config.toml
num_hidden_layers = 9
hidden_size = 256
num_attention_heads = 2
norm_place = "pre"
qk_norm = false
init = "normal"
init_std_qkv = 0.0271
init_std_down = 0.00639
beta1 = 0.95
z_loss = 1e-05
Each number is 128 + 32 x the weight over its row's rms, rounded and kept within 0 to 255. Layers, rows and columns count from 0. Numbers have three digits each. The size before them is the row's rms in percent of the matrix's.

# down: layer 6 MLP down (transposed), 1024x256, rms 0.0567, rows 530-613, columns 96-127
# up: layer 6 MLP up, 1024x256, rms 0.0641, rows 531-614, columns 96-127
down530 087:155108130110184096090172114134135144201131130164079161101121142161141107118052085122217115106113
up531 082:108152146117115208070102136163145166153211110165101140148134128178154147118143173112113178147163
down531 088:195078112151156078147167094147167055159086188142153129131124122111161111128136102197107086121115
up532 094:114116132125171179082060180077156163094147114100173113075183123112119135141179144140128113145139
down532 098:112146089112126125132190094133079095130129181125054123155056076107138116161190116160084127173114
up533 073:132125072121087204108156118154132212090134164162146150110082102052136129096109117169133127169159
down533 067:124093135123101110142072086129110127114129082139129148146110161106122176165000101107155124095132
up534 083:123104152136141142114093122130172172146122126191102192150153091165177115138173132137082116127103
down534 090:090142070184141122117135111129141130116146116106134142174131126163160107028039078102128155106117
up535 112:148112135137147094035163166125173178151129128137134108151197175173139152133148186073097095146127
down535 111:160076119107177104110118131121070114145110117152139071119214147151083137114073132144110154136181
up536 106:184082134158098133151194095152154196118132096155153159130173110117111117115167157161112202110161
down536 106:136110145237108116122146130133116108126104138102137141111103150062091124135125205132136137149080
up537 097:138122129095086109159114103112140139118179082127129113122228164074140072164134120172108145163132
down537 087:182160099133120141152090098185108090101168147077106141112137121096152128125066095152116171102110
up538 104:129114113140196140134146078102096136225150120078144146144140145082089059111131117173199089123125
down538 105:151080083133087175128069115099084134143107147064107106134126130062087141138153102102125095094139
up539 097:120138127082153090122140135134110123161122170163095139084127117154130133128149099155175137103152
down539 096:072125220104141080131100202125156098153104082116079109039160161143147133143085148109178126145087
up540 107:179159105156157117088162097134139195154153094217191129143138115124136137124122140132122108171088
down540 101:109120140155141122136124145129121156145150164170133102137118127101119125132000120132133138126131
up541 110:114101092103159148134151146127113130206180061170181105108134116103159132148143137119129128137088
down541 110:102153116091100146167122155107136147138139127077124117115070114103195141143108140151183104127083
up542 101:175153085125051179108095126119154125108111097116142123148125122117158159105148165096122121180102
down542 093:116117134120090133128068103122146085129099154143102158098113103164146178088116127160118061162178
up543 093:207115095126117118114131068118125185155180034145143099169092164184097156087133179184140151136157
down543 087:157136153131167108117153175154103089175132153164153210138108155177133211165072111105114170124113
up544 103:154141152090183147097150137112078157145106093169133118104085089152091157098137155153148106158053
down544 098:177100056125160149161118150125093166144109146143172142104107139163169162150148067168158196129170
up545 107:115083150111110145132151125078088127078126157159145098125122122157205113182149069130062132155052
down545 110:185062128155109189087155111131079080157081164102094093169120103108136101140100148104185068120144
up546 094:173090121105122182155164152160143127107057119148124073114084119133092163093149132178116140109121
down546 091:125127111103131139105152132172117071141128145109128127114232152160174121121085107110086164154147
up547 076:193162115134116099171138093084186101152118099126151123132207152110172131155169200182133069177099
down547 085:119144144155102162169156121153114153138127176098177096137039132073159084079095157156108172160182
up548 105:165163075079121079159139070121098134086019092162125173084136108127136112167154088162136101177153
down548 107:158092140106185121103076146106108156109144174118167133146148163135128111133113176131127132111136
up549 110:141136082176115141163137076137093138071128065173097125140177121103106114111141202094109084134068
down549 108:135168073074111122106090134188119100138127109111094159120128169120229230145090074124161152127073
up550 096:126151157090141117099099118090083112180111096151091117164129105102184061172154116180140115156097
down550 101:087137101091126181127116118121168178106108138113148115168151166145121115103123108059129058103187
up551 109:157136057131117174050156135080173113185088099130155147140167139147163147101148123106083174169150
down551 101:177162202195132039093111110060133108088133160115116178128116177152100111151062163119147150094182
up552 105:190103175125147149104134141118139104164173114195110136136150115104134099174152089131113186130110
down552 102:166115122098122129166175171092061077150161180118095098169111102096155104138143072123123099116125
up553 107:103110189181110103117168141120145148105164112112131124136121080124134140172144108126157176162124
down553 100:118141191118128145106084125171103165137139126145130181112134091124127156162168199092141066070102
up554 087:151117173153076105147153117087152159156133101170124072113178145124120120177138146089155153143074
down554 084:125105112134114195069127133133121164124147098149074134113124077176155125152000097090140135122172
up555 119:175128116149097180105137105139121101166160067127160128099128105088153147121163111157078122157086
down555 130:124180107114099173178116096086103117133103114131137129114074154191090134133076149108132083155125
up556 103:097099152124146139096105083151146133123154077129117144173206132074185111145149150108111152099119
down556 101:150122135097115065119133069171065100095136141136128172161125170103132134062055110111122138132148
up557 103:138110129125128150122151100068178145146119130140139098121101117084122086114145117197095141147119
down557 099:145121128073110110108107147147090072125149151069129116124147108112149109099152080100143096074149
up558 087:155121125140108134117150085120104148121099129149117148138211175118090135155128105113135109133095
down558 087:102118134044148111103102161119192092128126135103125127184117089165143109082209122080126114094201
up559 112:183125100097146074155110150101123158167156135131155163106127109117101164134152144136148118147126
down559 110:139153085221093146115193170152179142136146139090150111097163133113094147184114118133074158196176
up560 085:177063137160127164137161118145170147129113076099135093140182145162158169111153140113090150125153
down560 093:067104083148129133145096146075106136136119141094168139145101120100079153177090121122103100191116
up561 090:134148108128084140124159103096126096177146132178114152168126136119164089159155090117111095163098
down561 095:152104128155147135156151080129121156131128123121099117092122088150118132115112083116121092185163
up562 096:179093168100132141137180108165072158134136126117159118143124032105106184088120156130140154139135
down562 087:088113146059083179156134123140149129158117127150114178108090144118096165171083133111115135116161
up563 108:125114136072168096099166110111122140149096086123151151143157101121114146150148168161173128123110
down563 105:093165092099034149134099101099122147124162111167175159112097105104157187117169115111140098123123
up564 116:135140074112185135119137144100131113152169167125098146093121087088186093120157135171153064130112
down564 106:139158103169148105115075118187120142112143158097122108093147143127144158188126118162114185147145
up565 076:166147136112126098090140129089128103059170130109147187103139157177151132198155110082110074157106
down565 091:172187167100086120144119179097128164128133146128136117173098107167124129169101140164088166176096
up566 084:164189093145180158107145093136113170099151111131152147098210150086135124144164174150013039167106
down566 090:174157101102112145162090146117132143101097082153109129196130093073103162103135100115133105141132
up567 092:115112156116139101040151093122148141123128174152140092086112141205184129094143127136145109152079
down567 098:117170164088149171168182129126113078138067080141161117129048162125116095151028168119106106139172
up568 076:084137103123189066150120129110116157133053134104113136085123162121096115120181204201149135130087
down568 090:096109091134136138077109092113084145145158132165100051152169116090125078143071063104126145166183
up569 086:129146169119123123113146128099126191088090161125201132150093168153124147153143129102173140157105
down569 092:171151151157099145093132131097098091148120131113103085190119120116165147140067075137130151209108
up570 104:168148077112113134163121161132105137109079132120157157144173151093136129100163121118165161121068
down570 100:181125132117105089159132106128129117082175141095110147129085110155113114136142153048180146109079
up571 116:109066135148137143091153158137144130126149133121136185144114115160108122157151111123110151152067
down571 118:136153124148119137096113108160107159141073157158153130112149190148082118141096074081154105112163
up572 114:124136179106113146087160142121135118150105160127128102105122156120108138162143125150153147162106
down572 110:171110156115150099126119153141125153066115135174158200113113141140114113156205097113151088086090
up573 081:129162148128115188105157103117137151118086136112093159127150173134145105115111130118116057142112
down573 083:035084128088154104148122111146173145103148138152123159121105158155123115120131132139212188117152
up574 106:098144137127121133089153103134128143073138149105195119100098119110169146105141062117096163103122
down574 106:099179136101121084163125144129150108115167094116210142147158109133117219084108158119119155166155
up575 097:191113131123140160126148050110106112151104127165155130131162120148163097105176058143188110087122
down575 104:098158157131130128155129168072153134088095187184163104099064127068123116174120129115133164163122
up576 100:141168105120071126175169139157122120131133147197175155093131096120132125156155155094081142156123
down576 091:125091066135125107146118129130113129120120129131111194139154103121100171154033156094103147174096
up577 112:165136134138108124166172094160071150156123123183118140108145115118171035144144139154182126134114
down577 101:190086110173147138087090116152108136115128188144142007165114139111176097181000143152134101133130
up578 106:161122154100168168119127116074144199111091110134077121148171120143132127102166124176159129117124
down578 105:162137095136092131119062139164092140177103174159128133147080152131107102129045133137161114138119
up579 093:138121125057102121078147131133092142132134118190145116087149063127222085122120088138096120110119
down579 087:098116096120147161094106160121119120120122174108124116091140153129101140200000154093049111151121
up580 109:145061208168111069106122101141073151169137024142142113133120095147072183144147091155115111101101
down580 105:134111193133122150115089170105148142175119157157128122145114133148105104106101093108079152110102
up581 099:116074108078163112080146090105110146104141121146113131124076174093144142087156168144142098152101
down581 094:193111163121094160090134183088125079144162109145177107139179129123155121167139159145148128161084
up582 110:096094155085142135095114096129165138158078062194088105126162086089200114068162154121128208105100
down582 107:129150124135129136126119122146108125127136202145150151094106147131143098126130125149115108104173
up583 104:102168147144166138095151090159120138125143127172135120141181165153197115114143197150182076197126
down583 100:145108094165135192172102105170063151143112144153158113132105066112119067105079096142142137175202
up584 077:157114139106094103158153099180123148190115118148148077103168104124125127183136142142150163124126
down584 080:137150176102127103146133189162132157147157179165108171186118150149105104141146136120106146172134
up585 099:130230110115118127133111112127138172131147075169146170054123158079112173100152142129136145135098
down585 087:151148123144114174119131186132106147117167103122106190107130162157132127135000127130124150112116
up586 091:117110148147122120088148155161073166100130083171148159081124116162098242144155135141128057164121
down586 090:192090135138144085220111070110141123040155138185151095121137130157139128162139056146102096146124
up587 112:100103165134176090061153121119168094194168150131104172084144068107159093166156136112121123147109
down587 101:105106133135118168156161135129134109213185113073199120165100132170090135181098148136129086172116
up588 085:132141154113080148111098138109080149176126065125164125088133138123141150190121075189079129145097
down588 081:098114060093099049099187160120136124109068153132137128142057109109114112081082110123117154104142
up589 114:146103096130132108124154148056138097134109117104197115123195139075172113160155066075116118148122
down589 115:123174112142122113126159123175076162052109191169154129108125135138134057152100131087164156166193
up590 094:100114088008046170106200071206078111149098143165137109035078071110115130137128111185083135149152
down590 087:122123044068147097114130165142101069107165150222167188110108147128119161092123143143173118174128
up591 099:104175169101099159073113104131063147152122172159204150170148103075170150110145142080137112125090
down591 101:083080134080096105096146136065102150130155075084174138177130142105163117131032144153164106114145
up592 100:135112109104123104030108166125145172104099122168185105148075138058151168106150174106111055129124
down592 100:198162193112077152171175093116078138112120124124144154129106115121163130116101081166128164161069
up593 082:154138081159163153070138139163114130096160122140140146113132176127103125152146124163167111176087
down593 077:130124137148127054154124140165146166141060103141116153149104126144109145109000190077165115074111
up594 103:205151186054105172125139093106194136130173131123096113161203074232145159170151093143132149110122
down594 107:071104142076137114138144095170135111116114119119165120138142112108137140070073144127156070155133
up595 104:135130054142126160102179106131083152117127141119148105151095175129164096121149157141172114127105
down595 100:126160114141143115118088163154131150152122084142105097222186163172135146156079123126111073125048
up596 094:138118123130079128131138080088141133182171119175062141147212065092099114183164166206092142153132
down596 098:140106082130116114130198187062142109151153190077128156088078109146160137132134137108144069142162
up597 100:101068144063127112074138159126152144111113127110146099138141120141152091144141164161085084086120
down597 099:164146141141100115072145173099169114155149085182135072127109087109158092092089185123102105170099
up598 098:197079111105104161109196080113146120185140110193107127161137076168177147148155101180127150086138
down598 102:099100143163081104134124086139103140102091174143121025138104136077107096119116176109133109161120
up599 111:201137097128154125172170074042120107178112114129141161133141106127136115130151142165115192156128
down599 108:141099173131118098104142109178123137141121140141107147117116078103126136158155137118170203118109
up600 108:155092091150110086114116094128119155154145125124126101094114112146112086131155160141124100158088
down600 101:126150131152135105128178121163146151144223140144126122131179149108185172126143118128165193153105
up601 106:184086126042143100105117126099067098114121089111173101095126091133191151099155109143104162121091
down601 105:173171168137153169133157135106124167147039177182124119087129117153123137091182178118135106132169
up602 108:128128061103123150135110139169119144172108134105146118122176141061087095101144115124138094187144
down602 107:113137166162043149137125114108131114115149134137168183140093080098119149109105093115107128135089
up603 095:143124128173089110185107080102118138147085108162082147138165121052080129158139168151115163158094
down603 091:131052095119101138119126095131151110114094147128133148124106126158188059083144099091124121148120
up604 095:145096125090082130101103104139153090084161136157104120111133181174055090171144146144173099118086
down604 092:131137099049177136097156162140137135120106186086180122105089085147087111058118112120111107086175
up605 104:133118124124163066181120183065161158138087076192141124118139133100187103119164160093107116148095
down605 111:092088111110124125108146180142132192153103123114187142113186124152160132143113144174123086127124
up606 076:092090110125082145118111115082119105126181121151064219123179067138222101154143097166093140135118
down606 084:101105178101116121133132135107116155191132155135185148185141190147133081119133108098097133156140
up607 092:068175160083124089145103113093177128150096100184131146138116151159167102098142147119120161140107
down607 087:154117132052124104094115147197137146160180136062174161107158120149156124168026142123183135081132
up608 113:173063118093070134128159090127139132178073065190170115093158142167167149141130144205114122132151
down608 114:146083126116122137041176126110126154138135149068119062127155076129114120135058112127062135115143
up609 096:146084141124082129102140027070160129116138138200133147123146144080129158109139101163128131121139
down609 101:115100142162116096144132177135144197143170168109158026132056117130116080144025158171120080095160
up610 114:118125142137110191126156134169096099080137118091136171139151083129090128118146112093116151148088
down610 113:167190164199123129063128139126054094116137092117149113185171117146154101137173163145156156152147
up611 103:119049155115146105095171150121112153122156158137097088156157121115225069141138144151135140108140
down611 094:110181150086131133106114105167119128075076139171156108129174149191115176168091131155112118130085
up612 107:194125086157045106142151070132067166119066098135149174112092096071112077114148090155104149091151
down612 101:136125168119113095103132078134161132156163079210187126121146131219149136126151130100154144133102
up613 103:146111119100132162118124044122140123180120147169091131126162112106180142061135201157173106147162
down613 104:110148048129071129087122159159167160113159081120150180099112123098116178157167092114093159123098
up614 107:202113084146161139157130141129090097148089073145192126110107089122081138124160133093098133159094